From a checkpoint of a small transformer trained on Wikipedia.
Size: 11 layers, MLP 1024 squared ReLU, 10.5M parameters.
Architecture: LayerNorm before each block, rotary positions, biases, embeddings untied during training, shifted keys.
Training: a variant of Adam for these matrices, 632M tokens, 6467 steps.
Each number is 50 + 10 x the weight over its row's rms, rounded and kept within 0 to 99. Layers, rows and columns count from 0. The size before them is the row's rms in percent of the matrix's.

# down: layer 8 MLP down (transposed), 1024x256, rms 0.0816, rows 793-819, columns 128-255
# up: layer 8 MLP up, 1024x256, rms 0.104, rows 794-820, columns 128-255
down793 101:60 48 58 56 39 52 63 56 49 49 55 52 53 41 46 58 41 54 35 55 47 51 65 52 73 58 42 55 43 31 60 63 54 58 60 66 54 41 49 67 61 57 48 71 55 44 62 63 45 47 64 54 38 55 43 48 63 47 69 40 43 65 37 56 50 81 54 49 61 53 38 52 48 50 49 45 33 43 57 55 59 43 52 36 40 46 41 66 63 55 49 29 48 47 46 39 45 39 45 58 47 46 70 44 67 37 44 48 46 44 53 41 44 49 26 38 42 47 45 47 40 35 44 42 42 39 43 56
up794 091:35 52 46 33 62 54 32 47 37 55 36 52 50 52 50 58 66 37 39 52 51 43 49 49 62 58 48 58 56 44 58 53 47 56 41 46 56 60 54 56 35 45 67 53 56 57 48 41 66 33 43 55 40 43 52 54 45 52 60 41 63 46 42 61 39 76 58 58 47 37 57 51 44 37 50 58 50 52 54 49 53 46 49 56 52 56 56 33 48 51 52 53 58 58 59 62 46 41 61 67 54 40 28 47 49 52 73 44 60 65 42 53 23 37 60 52 46 36 49 45 33 67 49 48 45 54 52 49
down794 093:50 45 61 58 39 60 62 67 58 21 45 50 40 52 47 68 42 38 79 43 49 41 54 44 54 50 56 38 60 34 45 55 46 63 41 63 53 37 63 51 54 72 67 50 51 40 39 46 47 53 62 45 66 53 42 48 51 43 44 66 56 48 33 30 50 72 46 59 36 47 57 54 63 60 54 54 32 53 56 32 49 65 59 52 51 46 58 52 67 59 44 64 45 52 45 61 63 47 41 53 54 39 56 42 49 62 50 66 34 40 50 43 45 37 54 48 65 44 54 49 51 59 42 46 70 63 46 36
up795 112:63 49 44 40 58 47 47 54 60 30 51 50 43 49 36 53 54 23 32 52 40 56 53 61 54 49 63 32 46 58 46 64 61 46 37 56 52 54 44 52 44 53 53 55 74 49 63 53 52 56 45 42 51 36 39 50 31 39 50 58 51 47 45 62 48 51 55 49 47 49 45 54 61 69 39 45 74 59 48 44 47 58 40 34 54 43 52 44 51 42 39 54 46 64 39 50 63 44 39 49 56 61 62 39 56 62 52 54 73 40 54 50 45 54 42 39 49 48 49 46 53 47 47 43 34 49 45 57
down795 119:75 55 44 53 49 55 45 63 53 53 52 60 57 65 62 52 56 58 53 53 68 52 32 49 53 65 37 45 53 38 40 47 57 51 55 54 52 74 64 47 69 57 74 66 37 50 55 40 41 52 66 37 65 47 44 55 51 52 69 40 48 34 48 43 41 52 52 52 45 30 45 43 65 38 63 56 59 34 57 45 53 39 38 46 61 41 59 72 43 53 60 72 45 38 53 46 58 53 55 43 66 43 71 51 24 42 50 67 48 39 48 42 41 28 42 35 50 39 50 50 58 63 64 55 45 49 50 44
up796 106:55 48 55 52 44 44 48 51 38 51 41 44 64 49 42 50 59 44 64 65 41 50 52 51 58 41 40 58 57 32 42 45 80 49 32 46 59 67 30 48 59 60 54 54 43 44 73 55 56 39 57 66 26 28 50 60 49 60 44 51 53 66 51 53 52 49 31 32 60 62 77 49 42 39 51 60 62 45 47 35 47 39 58 42 45 51 44 44 48 56 63 40 56 38 36 51 45 58 64 51 43 49 39 53 44 53 78 53 47 43 59 57 47 63 53 47 51 53 45 49 48 40 64 43 32 41 59 26
down796 107:50 59 57 65 42 71 56 49 50 55 30 71 39 51 42 61 62 51 35 64 54 63 40 52 56 72 57 51 53 52 41 49 48 34 23 36 63 47 54 46 60 48 59 57 69 69 35 53 45 61 39 57 49 60 59 46 48 42 41 61 49 44 53 52 65 53 56 47 44 57 44 69 51 46 42 32 54 45 60 35 34 66 49 44 36 41 30 64 44 39 42 55 55 45 48 36 44 54 52 69 46 61 47 55 49 47 65 54 53 49 43 55 56 66 41 43 32 56 46 44 33 61 35 50 61 37 43 55
up797 096:47 37 49 48 36 46 67 48 54 43 57 60 39 50 53 48 48 43 55 44 31 34 45 58 49 53 44 63 45 61 36 48 63 50 49 63 75 49 43 65 47 60 52 40 72 22 52 55 43 51 82 51 58 26 50 47 52 57 41 59 51 52 52 53 36 51 54 50 59 57 56 40 51 55 41 48 50 56 52 72 46 56 72 62 64 48 39 58 59 38 49 46 50 33 49 40 46 40 55 36 42 66 34 51 53 62 59 37 53 53 68 45 42 34 37 54 54 49 46 58 61 40 58 59 44 51 55 62
down797 100:39 55 45 38 46 59 51 40 38 40 46 66 61 66 38 30 48 48 65 57 58 36 46 67 33 59 59 43 56 60 59 67 36 46 46 69 60 46 68 34 34 55 62 46 52 52 60 57 50 53 58 52 48 54 55 58 53 54 26 30 58 74 66 54 51 50 51 62 66 50 44 36 45 59 51 60 43 46 34 61 51 23 52 55 41 42 27 66 42 56 49 52 47 46 49 31 40 54 44 43 59 43 47 59 43 40 55 79 38 48 60 62 51 52 62 44 34 54 61 66 65 38 45 54 51 52 37 46
up798 095:56 45 61 68 52 49 32 38 53 50 73 50 50 49 49 72 65 46 61 57 50 40 57 54 58 47 58 58 59 46 45 47 60 48 50 47 42 54 56 57 62 51 62 64 41 54 36 47 69 51 56 48 50 49 28 46 52 41 65 43 60 51 38 46 53 57 64 23 60 55 56 50 41 57 54 57 59 61 63 37 44 42 50 57 33 45 60 46 51 30 47 47 66 40 37 65 55 54 57 52 53 63 41 50 38 50 51 48 53 48 53 51 54 60 44 50 34 40 45 39 48 46 40 47 47 46 77 40
down798 089:35 50 50 44 50 48 61 53 50 44 58 50 53 42 55 42 42 52 63 63 47 53 49 57 35 63 49 53 42 48 68 38 49 34 43 43 65 45 28 48 60 41 35 44 55 57 67 56 33 48 64 44 52 47 43 51 44 37 53 52 47 48 53 39 38 43 59 61 54 45 46 38 53 42 56 43 64 57 46 50 47 53 76 41 63 70 43 48 29 50 54 44 46 46 67 37 65 40 68 48 45 55 76 57 54 44 54 54 62 54 49 49 37 36 43 50 47 55 23 42 70 53 54 58 58 66 61 54
up799 114:36 47 41 60 39 58 54 46 52 38 43 37 42 59 37 31 60 33 49 33 44 56 54 44 34 53 57 53 59 61 57 48 61 50 25 47 49 68 40 64 53 55 58 48 63 27 65 68 62 61 52 48 59 60 31 41 29 36 54 60 68 36 61 54 50 51 43 49 48 39 50 32 60 49 51 43 58 61 47 55 40 60 39 52 41 46 60 40 71 51 41 41 55 38 41 58 47 28 41 56 51 39 64 53 69 42 43 54 53 57 49 74 46 41 40 39 52 48 62 59 36 58 41 51 50 55 55 45
down799 119:52 38 60 50 62 36 47 59 43 27 46 50 65 57 68 56 66 50 68 73 59 61 46 44 52 26 50 51 44 54 47 66 57 57 45 43 65 44 63 48 36 39 50 57 44 43 46 51 42 43 30 44 49 61 56 43 70 71 49 52 50 64 44 37 28 60 47 46 43 53 57 45 49 53 56 50 39 55 49 46 51 31 50 53 67 41 51 43 46 52 58 53 46 59 57 40 34 59 48 48 37 60 59 47 55 62 45 41 50 59 58 45 30 58 56 51 78 60 36 55 35 52 47 26 46 41 48 50
up800 101:51 31 55 51 32 46 46 56 41 47 53 40 26 64 36 49 76 45 50 46 26 67 40 45 41 44 56 48 53 60 57 44 65 32 41 43 44 68 38 68 37 34 51 46 54 50 53 41 34 57 39 45 51 48 63 59 17 38 49 54 44 50 44 55 51 54 32 47 53 65 61 46 45 43 51 34 52 52 63 56 43 39 53 56 59 35 58 44 48 49 65 53 59 43 60 37 51 37 28 58 51 48 53 58 57 58 60 45 54 74 68 56 56 39 60 54 44 49 59 40 47 54 40 25 56 39 53 56
down800 102:48 48 41 49 49 45 46 51 55 51 50 45 45 57 37 40 33 58 45 65 64 52 48 50 57 63 74 50 31 47 55 64 45 53 56 58 53 56 47 47 61 49 42 49 46 39 63 42 62 36 55 59 58 61 55 54 66 41 65 34 38 45 35 67 66 51 51 37 41 48 55 25 41 27 57 52 44 35 53 42 37 45 81 56 32 59 53 55 46 35 53 44 58 66 42 53 59 62 51 47 59 59 59 51 58 46 41 32 73 34 42 68 50 52 32 62 66 45 42 45 45 45 55 60 51 56 38 42
up801 098:55 61 53 65 46 56 60 26 57 41 68 66 43 53 50 63 46 40 54 50 74 53 37 59 45 64 52 40 50 43 29 49 58 52 50 54 64 45 43 50 46 51 51 59 61 50 46 33 64 25 38 60 53 25 33 48 59 63 34 61 54 41 61 38 40 53 50 59 46 49 52 48 49 42 58 65 53 36 54 46 53 44 50 54 34 38 51 63 50 57 38 40 40 43 35 66 67 46 41 52 43 36 35 46 65 51 62 53 48 51 54 68 57 53 49 45 56 47 39 55 52 50 58 52 48 53 44 55
down801 097:62 54 46 50 48 60 45 51 48 29 32 42 53 48 51 43 49 52 40 29 44 43 74 39 48 51 59 66 62 49 43 53 37 54 44 39 43 41 55 61 65 47 55 46 51 54 53 44 40 60 48 48 64 57 66 60 39 61 51 57 43 49 55 54 72 50 51 41 43 35 78 54 52 56 39 36 44 59 53 52 44 47 40 48 42 42 61 66 63 48 42 61 80 36 40 41 58 58 40 35 51 45 54 38 57 42 60 58 56 59 50 61 62 49 27 44 33 52 76 54 44 49 58 52 50 56 49 42
up802 096:53 48 52 55 55 57 43 42 39 48 51 66 53 70 29 71 52 46 46 57 60 45 34 73 51 46 30 60 48 49 67 52 65 64 43 34 45 61 47 60 41 63 63 44 63 36 40 53 57 54 61 48 54 51 50 49 48 45 42 62 53 61 49 56 35 60 55 39 50 53 53 46 69 41 46 48 63 42 38 41 53 72 60 50 45 55 37 50 63 55 40 47 64 50 51 44 50 50 46 46 51 34 51 60 39 54 43 56 54 60 44 66 40 53 40 48 55 47 45 43 42 52 27 67 49 56 55 61
down802 105:58 48 67 58 50 39 53 62 43 40 51 43 43 58 40 48 69 47 36 40 58 47 58 51 30 62 52 60 40 54 36 51 29 53 60 60 57 41 51 49 61 56 42 47 55 45 54 39 53 52 40 53 70 52 46 65 45 65 35 41 50 37 51 35 55 52 34 43 60 60 46 37 51 49 55 49 51 51 34 46 57 55 48 42 52 43 58 48 63 48 52 58 43 60 57 48 61 68 40 42 46 55 58 51 39 57 43 45 33 49 68 41 48 58 45 67 44 55 49 61 64 50 36 45 52 51 45 38
up803 116:54 62 58 21 56 63 41 43 47 34 48 49 61 60 40 63 54 47 52 47 37 53 38 57 47 50 50 47 49 52 53 69 37 42 46 41 50 59 46 63 56 54 47 33 71 60 46 46 56 43 67 54 41 41 48 36 51 66 53 61 50 33 53 58 37 71 35 53 39 55 57 28 50 65 43 49 58 43 57 60 42 37 59 53 65 50 54 50 52 26 38 42 52 59 51 35 49 36 40 51 39 55 56 49 69 53 40 40 54 39 54 60 33 53 57 41 60 43 41 96 51 36 53 54 35 58 49 55
down803 120:54 54 58 30 48 37 51 53 59 36 38 61 40 49 47 64 44 54 37 69 60 38 38 51 61 33 51 60 44 33 53 68 54 58 30 52 37 50 48 45 50 41 58 31 58 56 52 51 40 51 42 48 41 46 41 58 49 46 53 55 41 65 40 54 48 27 47 55 50 33 29 66 62 55 50 57 55 61 55 38 66 50 61 47 36 56 41 35 47 66 38 58 52 47 45 72 55 56 48 45 46 63 53 63 50 45 55 42 65 38 54 27 49 49 57 51 57 38 53 59 67 61 49 51 46 44 37 50
up804 116:64 42 59 47 65 46 47 48 57 42 64 43 47 56 47 47 59 62 39 59 50 38 48 48 57 48 48 64 32 61 29 55 58 52 47 36 53 49 45 57 65 51 69 31 39 45 46 31 44 61 31 61 37 38 38 32 46 51 58 52 36 43 56 57 48 56 32 55 58 43 34 24 33 57 35 40 46 56 59 55 48 45 43 65 60 63 58 35 47 70 57 37 40 47 51 51 33 38 49 33 56 50 44 49 41 70 53 38 63 44 60 68 58 51 66 39 38 44 58 50 48 45 67 57 42 49 61 66
down804 111:39 55 59 57 62 49 52 47 52 60 39 43 41 49 53 40 55 40 51 60 56 45 42 64 43 60 41 41 49 67 47 57 40 50 61 48 39 41 52 32 56 54 73 50 46 52 47 51 55 52 52 43 55 55 41 67 38 52 62 63 57 44 40 61 67 44 62 55 36 48 50 48 48 35 39 33 34 49 43 66 42 59 59 51 44 43 53 52 56 51 41 53 59 55 46 46 64 61 49 37 43 67 48 35 47 56 52 48 51 49 53 48 56 46 49 83 67 48 46 49 59 70 59 66 29 42 47 47
up805 104:61 50 57 57 64 81 51 32 61 42 49 63 40 43 45 40 24 55 54 59 63 36 52 56 61 62 66 50 39 68 27 48 47 43 51 50 57 50 52 48 43 21 64 39 56 44 49 47 33 46 38 56 55 46 52 33 51 45 44 53 66 48 48 39 45 48 54 38 45 54 40 49 63 38 43 69 48 46 46 58 46 47 42 53 57 43 41 64 61 31 42 50 47 49 44 49 55 63 26 49 50 51 50 44 52 67 70 46 81 58 58 62 59 52 38 66 45 56 55 51 64 50 47 58 63 50 40 68
down805 101:45 67 35 37 38 60 48 41 47 44 43 63 41 44 59 46 42 49 35 60 53 53 47 57 38 53 37 48 63 52 51 59 45 69 57 45 38 65 49 30 39 62 53 56 31 48 41 58 52 45 40 52 52 54 49 37 58 39 53 50 51 39 51 36 52 59 30 64 51 46 70 51 21 56 68 40 49 50 57 34 59 61 49 49 38 41 47 55 48 57 47 49 57 51 69 45 59 52 52 47 42 29 48 57 64 44 50 55 47 56 61 56 35 69 54 49 30 52 50 41 36 60 52 37 41 54 61 49
up806 094:54 34 43 50 51 59 59 56 40 47 57 70 39 52 43 60 46 53 44 38 48 65 53 43 53 46 53 55 64 51 58 40 62 65 37 49 51 56 63 51 44 46 71 59 45 64 61 57 43 54 43 28 46 45 43 64 38 44 67 55 56 35 47 55 42 49 42 56 50 59 54 39 30 39 63 37 55 43 54 52 59 35 39 53 56 41 41 52 51 65 59 55 58 36 42 69 67 41 45 58 33 25 46 37 47 49 45 61 77 58 59 51 66 43 49 37 42 46 66 65 31 55 65 45 45 56 37 57
down806 093:47 55 66 49 44 49 41 42 69 24 41 23 43 59 73 56 42 49 52 61 47 44 57 60 53 32 54 68 40 34 45 44 38 47 54 49 42 56 37 46 44 57 25 41 60 46 41 38 69 54 46 70 56 58 55 42 60 54 37 42 49 69 38 52 57 44 58 38 38 46 58 52 53 53 52 35 61 54 68 49 49 74 51 44 48 49 56 40 59 48 52 48 46 55 47 32 43 47 67 66 61 54 60 51 68 65 40 41 33 47 54 46 64 36 41 48 52 64 57 37 50 56 59 57 57 54 58 43
up807 096:48 39 37 50 59 56 45 59 29 52 40 53 45 44 58 55 68 71 58 40 41 63 41 59 51 49 39 45 56 33 47 47 79 38 49 48 49 64 62 45 42 38 56 26 49 22 47 33 52 40 57 46 70 39 46 50 50 44 58 48 57 46 46 43 38 54 46 33 48 53 59 65 39 58 57 56 59 45 54 34 70 41 61 40 46 46 61 62 43 48 54 31 53 44 55 46 46 43 45 56 40 55 46 47 75 48 43 49 53 50 47 73 54 73 49 59 52 50 39 54 51 39 43 36 30 61 56 42
down807 092:56 50 60 48 51 47 46 30 52 43 59 56 56 55 45 59 42 41 31 50 52 45 62 51 49 60 55 64 49 64 67 58 27 42 39 53 54 39 52 66 42 70 51 53 60 63 51 48 26 57 43 64 36 54 37 54 44 49 48 66 41 42 60 58 64 52 41 46 43 43 48 35 52 52 41 45 33 51 42 68 27 50 45 56 34 54 34 35 49 59 51 83 51 47 38 51 55 55 46 64 59 52 46 49 42 45 53 48 53 51 48 35 44 46 48 41 42 57 55 51 39 64 52 59 56 48 41 72
up808 099:50 57 53 58 52 61 54 39 54 49 57 49 58 65 50 60 55 56 55 49 65 46 52 48 44 53 45 58 82 47 46 40 59 44 37 55 43 62 39 45 57 33 48 36 55 35 30 59 23 58 56 40 50 52 49 51 62 49 38 54 29 40 53 35 35 51 36 50 44 53 74 51 44 51 51 67 40 38 73 54 47 41 34 43 54 30 43 59 58 44 51 64 57 36 60 56 66 35 57 42 45 40 49 43 46 42 64 52 55 44 44 43 48 47 59 53 44 42 59 53 33 53 54 27 49 40 38 28
down808 101:52 59 48 46 55 54 42 56 46 59 51 51 55 63 56 52 50 39 52 62 50 48 51 55 64 48 72 32 61 55 62 50 47 72 47 41 53 64 74 48 35 57 49 61 53 48 42 52 43 38 49 32 40 52 35 54 53 56 47 49 59 43 43 45 68 47 37 50 53 44 58 40 54 53 48 49 43 55 40 39 48 66 46 57 48 46 55 39 40 46 42 63 21 51 51 47 37 61 48 58 72 69 57 44 43 62 48 73 47 68 32 63 64 37 39 43 47 56 40 31 57 27 54 56 59 35 57 54
up809 105:44 51 44 52 48 42 57 58 47 40 61 65 48 64 45 54 53 49 41 61 45 43 32 50 42 51 54 46 48 60 38 59 40 57 40 51 69 68 60 42 36 40 66 44 62 62 45 44 53 38 53 42 51 36 64 52 53 61 50 66 49 40 57 57 19 51 50 50 47 34 63 40 50 61 38 36 71 44 36 33 64 66 43 48 55 51 51 60 45 48 56 47 74 45 37 66 56 63 48 49 56 36 40 56 47 57 50 46 50 32 46 34 43 46 69 54 53 60 52 43 45 38 48 25 49 40 66 51
down809 111:50 43 49 42 56 44 56 57 39 47 52 40 57 47 44 50 48 62 32 45 36 41 45 46 65 39 64 57 47 51 43 51 37 46 30 53 41 36 49 27 37 29 57 48 59 34 42 56 59 64 45 62 49 52 62 68 44 68 42 61 41 55 28 45 62 40 54 42 58 47 48 64 55 60 46 62 56 46 53 68 56 53 46 52 38 19 57 43 56 51 37 36 53 44 39 40 55 55 50 52 38 56 66 47 24 59 52 48 45 59 64 59 32 64 43 48 54 29 44 57 43 52 55 68 69 63 47 55
up810 095:76 56 44 64 63 44 51 45 37 41 35 37 31 47 49 50 72 62 58 44 48 60 45 49 65 53 59 41 53 48 64 60 50 56 49 53 51 54 70 38 41 57 48 59 58 54 67 64 39 76 43 50 61 50 45 35 42 46 59 35 41 46 61 50 39 70 60 53 51 44 60 53 49 61 38 44 61 44 61 44 65 39 45 49 56 64 50 49 64 35 53 33 29 49 57 38 35 54 46 30 51 42 66 43 52 60 48 54 50 50 46 64 53 49 55 42 59 37 62 63 42 53 47 66 30 42 41 49
down810 099:34 65 46 55 45 42 50 40 57 54 61 49 38 31 48 33 60 49 61 67 48 55 50 40 55 61 45 46 41 45 61 41 40 53 52 52 54 30 50 66 46 35 54 47 37 45 60 61 56 50 35 41 67 53 59 35 49 47 49 44 43 38 60 64 58 43 46 51 53 55 54 56 33 41 58 32 59 57 59 56 54 53 55 49 42 52 42 44 49 33 45 40 61 49 70 52 36 53 49 58 49 73 42 47 44 31 74 51 75 45 51 56 58 30 31 44 51 53 42 52 57 39 61 58 40 56 44 34
up811 100:54 44 38 53 42 46 35 32 48 54 53 35 54 47 44 45 67 41 41 45 57 57 52 47 52 55 43 64 49 35 32 50 42 49 63 48 30 37 47 59 53 61 59 54 58 44 50 32 40 51 62 44 59 45 58 50 56 58 57 42 53 63 55 63 52 48 47 26 29 45 39 35 57 52 64 57 50 38 53 39 46 64 55 53 53 48 48 53 61 56 61 47 35 43 51 58 38 39 42 49 60 50 33 57 43 59 67 51 59 59 48 49 64 37 43 37 56 38 66 47 45 51 64 60 61 44 44 62
down811 101:47 33 73 48 66 39 62 49 72 41 61 49 55 54 44 54 49 51 54 47 60 40 62 49 70 52 39 58 56 45 51 50 53 52 41 46 59 60 78 49 52 47 48 45 67 45 61 61 55 62 51 57 51 42 48 62 49 39 37 48 49 53 50 54 35 47 49 38 43 48 49 68 43 54 59 57 52 62 57 27 59 63 66 54 57 62 44 50 44 64 56 43 34 39 46 49 35 65 37 29 45 60 48 47 51 48 47 51 68 37 69 57 75 41 54 39 32 52 20 51 46 49 37 32 46 34 55 52
up812 109:37 55 47 58 31 58 70 55 32 53 69 36 35 66 50 56 50 52 53 57 79 38 51 37 51 62 50 66 48 39 44 61 52 49 47 50 50 48 63 49 58 34 78 53 50 39 57 55 48 61 61 31 60 66 42 64 44 55 46 58 55 64 57 47 53 59 47 29 60 41 54 51 55 42 44 49 49 43 38 57 52 39 56 55 60 52 46 48 56 47 45 48 64 61 60 48 40 38 48 43 54 43 62 49 50 30 54 57 79 49 48 50 50 51 46 41 33 41 62 53 58 37 51 39 50 64 55 48
down812 114:51 54 59 55 66 44 50 51 41 45 41 28 30 62 51 56 57 59 53 53 47 57 29 38 38 49 49 40 56 43 49 48 55 43 35 64 47 48 49 65 48 47 33 44 33 62 44 55 50 57 46 33 64 47 69 50 47 54 60 45 54 69 58 45 48 52 68 41 42 49 59 47 53 49 28 36 54 44 55 48 53 49 53 42 69 42 57 46 50 59 61 40 63 62 48 52 47 40 50 70 51 49 65 43 43 72 46 49 52 46 66 25 35 40 61 49 42 67 51 43 53 69 59 40 51 41 41 56
up813 114:67 68 43 24 55 69 51 46 44 40 67 62 39 50 43 68 51 44 57 63 56 64 53 45 54 51 46 36 47 54 36 49 76 31 32 47 40 36 66 50 63 35 55 46 57 22 53 44 30 47 76 22 50 53 47 62 53 33 50 44 41 50 56 48 40 43 53 49 52 36 42 40 61 54 49 57 42 46 45 62 56 42 38 48 46 59 43 55 56 48 58 28 51 63 42 53 32 33 51 32 46 47 58 57 48 49 48 49 63 56 56 40 65 48 54 45 50 29 60 63 64 73 44 58 47 61 40 47
down813 108:50 48 51 58 55 52 51 49 56 63 44 51 63 52 43 57 57 56 40 49 38 38 53 54 58 64 63 61 54 52 47 64 61 55 54 51 46 37 46 49 40 53 50 53 42 66 48 53 78 74 40 46 53 43 52 52 56 42 54 63 42 49 51 53 50 64 53 51 49 40 32 60 51 57 50 52 47 59 70 29 50 39 52 63 66 36 70 63 59 51 53 41 49 64 53 54 57 63 58 42 29 46 48 31 52 47 53 62 38 42 68 54 44 52 40 59 44 56 52 37 35 47 62 45 36 64 59 46
up814 094:44 44 42 59 50 62 68 44 50 56 57 43 56 51 52 58 47 34 59 61 45 41 57 38 66 78 49 68 36 49 56 59 36 53 40 45 60 42 65 53 47 37 46 50 71 52 49 49 57 79 58 46 41 48 40 35 51 46 52 48 25 34 41 69 43 69 43 61 49 65 50 42 64 55 47 45 44 39 41 48 49 56 30 46 59 36 57 55 47 49 45 56 59 47 54 45 51 44 50 62 44 56 36 48 60 61 62 52 52 49 64 63 63 47 35 48 41 48 35 70 43 43 36 52 45 50 57 38
down814 093:47 61 34 44 52 49 45 40 66 40 37 63 47 49 53 34 60 53 56 48 59 62 60 42 52 37 56 33 77 40 62 58 50 48 59 77 52 59 51 43 62 59 54 39 63 46 54 39 46 46 60 30 60 47 36 42 46 54 42 56 57 60 56 69 51 30 42 44 55 61 58 72 46 52 46 36 65 42 62 58 46 51 38 50 42 29 47 54 48 65 75 17 44 44 71 53 49 34 50 47 63 41 60 54 45 45 50 68 52 49 68 40 52 66 49 47 48 69 39 44 56 40 55 31 61 38 41 47
up815 097:36 46 48 65 58 56 46 52 49 52 53 56 44 49 42 36 59 53 31 54 23 55 37 45 43 46 39 63 41 37 56 52 59 54 60 59 51 45 59 50 52 63 60 51 52 53 50 48 64 54 55 47 47 51 46 58 30 79 21 54 58 47 44 52 37 48 47 50 44 38 42 22 68 49 47 68 36 38 51 53 55 39 56 49 45 43 55 57 49 29 54 58 54 68 44 43 59 25 33 68 58 41 53 43 36 51 47 46 64 47 41 45 64 47 43 63 44 38 53 52 52 75 30 56 48 44 53 68
down815 103:55 47 46 42 47 29 43 69 50 45 56 34 58 49 49 66 45 39 34 44 49 59 56 69 59 61 79 44 63 44 39 55 54 47 56 57 32 57 41 55 55 42 38 64 40 53 66 44 47 48 34 69 63 37 41 46 50 54 62 38 44 52 64 36 67 54 62 37 47 51 47 54 40 51 55 38 52 57 40 54 54 53 67 57 52 61 50 41 56 72 58 44 42 49 40 55 52 59 63 44 59 49 54 60 54 56 57 54 35 64 46 52 46 43 59 33 39 51 48 57 62 41 65 34 36 33 50 47
up816 100:59 41 38 47 49 38 50 49 56 55 48 39 43 56 44 41 63 28 56 45 45 42 62 26 52 43 61 59 56 48 60 43 44 55 60 37 62 54 52 54 59 57 67 50 52 39 61 35 42 50 56 35 39 49 27 42 41 57 61 47 60 46 41 61 43 55 46 45 64 36 55 40 45 43 45 42 50 50 71 37 50 62 54 52 60 72 51 36 58 35 57 62 53 54 42 41 56 53 56 64 49 52 59 44 44 47 58 54 59 59 57 49 54 56 60 51 53 54 40 53 59 46 68 40 43 42 44 40
down816 102:44 56 80 36 30 63 37 57 48 53 42 48 57 64 57 55 56 46 48 41 57 50 42 67 45 47 30 44 56 42 29 52 52 58 57 46 60 72 69 38 57 55 60 46 48 38 31 43 61 49 46 45 26 47 44 53 59 47 60 49 53 52 44 52 45 62 40 28 44 45 67 42 47 40 53 54 40 67 59 46 52 52 40 49 60 60 55 52 51 55 53 56 47 54 45 46 44 40 63 63 56 46 56 38 46 26 45 34 54 52 40 59 50 47 49 65 61 68 55 50 44 45 54 55 42 61 41 33
up817 114:43 40 62 60 34 54 60 47 52 48 39 60 62 50 42 49 55 63 77 52 45 52 63 54 54 53 51 55 60 53 57 52 48 41 50 47 47 55 45 42 60 41 64 36 54 18 75 48 69 50 50 56 56 65 49 62 40 41 52 61 40 47 42 63 56 73 49 32 33 54 40 47 53 54 55 47 68 66 52 43 48 62 42 58 65 37 57 65 54 51 46 67 54 55 46 49 43 56 46 71 66 50 44 49 48 56 61 33 53 73 35 45 33 40 43 23 48 38 46 47 53 40 56 29 37 49 53 47
down817 111:55 57 40 64 64 51 48 53 57 47 64 57 51 62 54 28 42 25 48 50 74 40 51 33 43 63 68 41 63 49 47 72 41 53 56 42 53 72 31 61 63 50 48 59 43 54 41 51 39 51 41 45 55 45 60 48 36 44 51 44 22 59 45 44 51 49 63 59 59 44 35 41 67 42 57 56 47 35 61 54 64 54 52 36 56 55 49 63 53 63 42 45 46 48 49 43 53 40 62 50 41 55 44 52 50 38 44 58 63 47 53 56 45 52 41 51 68 54 40 39 55 50 62 71 44 24 57 49
up818 090:64 34 52 47 52 53 67 43 50 44 48 53 50 37 61 49 46 50 65 39 48 22 52 45 49 47 58 60 35 59 45 45 35 47 58 46 42 47 65 40 45 36 57 37 41 40 41 48 35 39 34 53 53 40 44 50 51 66 59 48 45 53 41 69 33 47 67 46 57 29 43 44 40 44 38 65 58 49 52 36 42 50 47 62 54 71 51 46 46 53 47 48 44 30 58 56 38 58 31 53 53 53 43 41 46 36 46 44 37 65 53 37 60 35 27 32 58 50 66 62 53 50 52 55 36 44 40 42
down818 090:53 58 47 42 55 35 52 58 41 64 45 66 61 46 58 41 43 34 41 44 43 50 32 51 68 46 51 54 38 52 53 27 66 64 43 49 46 50 61 55 65 40 45 59 58 47 57 47 56 57 74 59 59 47 21 64 51 45 40 48 41 52 45 65 41 43 58 42 50 63 59 59 66 45 59 52 28 64 40 54 42 41 51 59 41 45 45 52 46 48 45 68 50 51 45 53 57 51 43 64 49 53 42 66 35 49 47 53 44 40 62 66 55 59 69 49 49 34 44 38 41 36 39 44 48 46 43 55
up819 101:42 42 61 31 68 58 47 59 40 33 35 56 55 61 49 55 42 46 59 49 59 46 62 39 73 61 38 56 32 61 61 43 51 48 43 43 54 65 32 54 39 33 67 30 64 28 51 45 51 40 47 45 44 48 35 50 48 53 49 37 43 55 42 57 42 53 50 50 67 61 51 43 56 48 43 27 38 44 60 56 55 75 61 57 61 54 33 51 52 47 35 58 57 45 39 62 32 54 57 45 53 54 50 60 44 56 49 43 61 60 54 53 42 57 29 59 47 62 40 45 40 54 53 60 48 44 50 33
down819 106:53 54 55 36 72 77 54 43 45 47 56 68 57 55 60 70 28 47 50 62 50 53 28 35 42 49 63 66 40 58 59 53 55 52 48 60 35 62 47 52 29 59 50 55 45 54 38 59 47 51 61 43 41 49 38 49 48 61 51 51 42 40 44 53 43 48 37 55 44 42 68 58 44 56 41 59 34 46 54 31 36 54 62 59 50 52 35 56 31 72 35 43 32 38 36 49 51 46 47 64 51 38 45 56 29 38 60 40 32 50 31 47 79 50 40 30 56 30 49 57 52 59 41 37 36 45 59 66
up820 092:55 49 62 42 67 59 33 25 56 35 51 47 52 46 48 53 44 52 52 61 56 62 49 48 59 42 37 46 55 32 61 45 63 37 56 39 44 48 43 52 62 59 59 50 34 33 44 40 54 54 58 49 41 38 45 47 46 44 61 54 40 50 27 63 66 52 49 62 43 63 33 50 32 51 47 42 57 48 49 50 39 52 45 42 26 48 53 35 42 67 29 48 49 43 64 56 55 51 34 73 52 65 50 57 46 46 39 48 67 48 45 45 34 52 53 37 61 61 75 75 58 64 54 45 54 66 44 58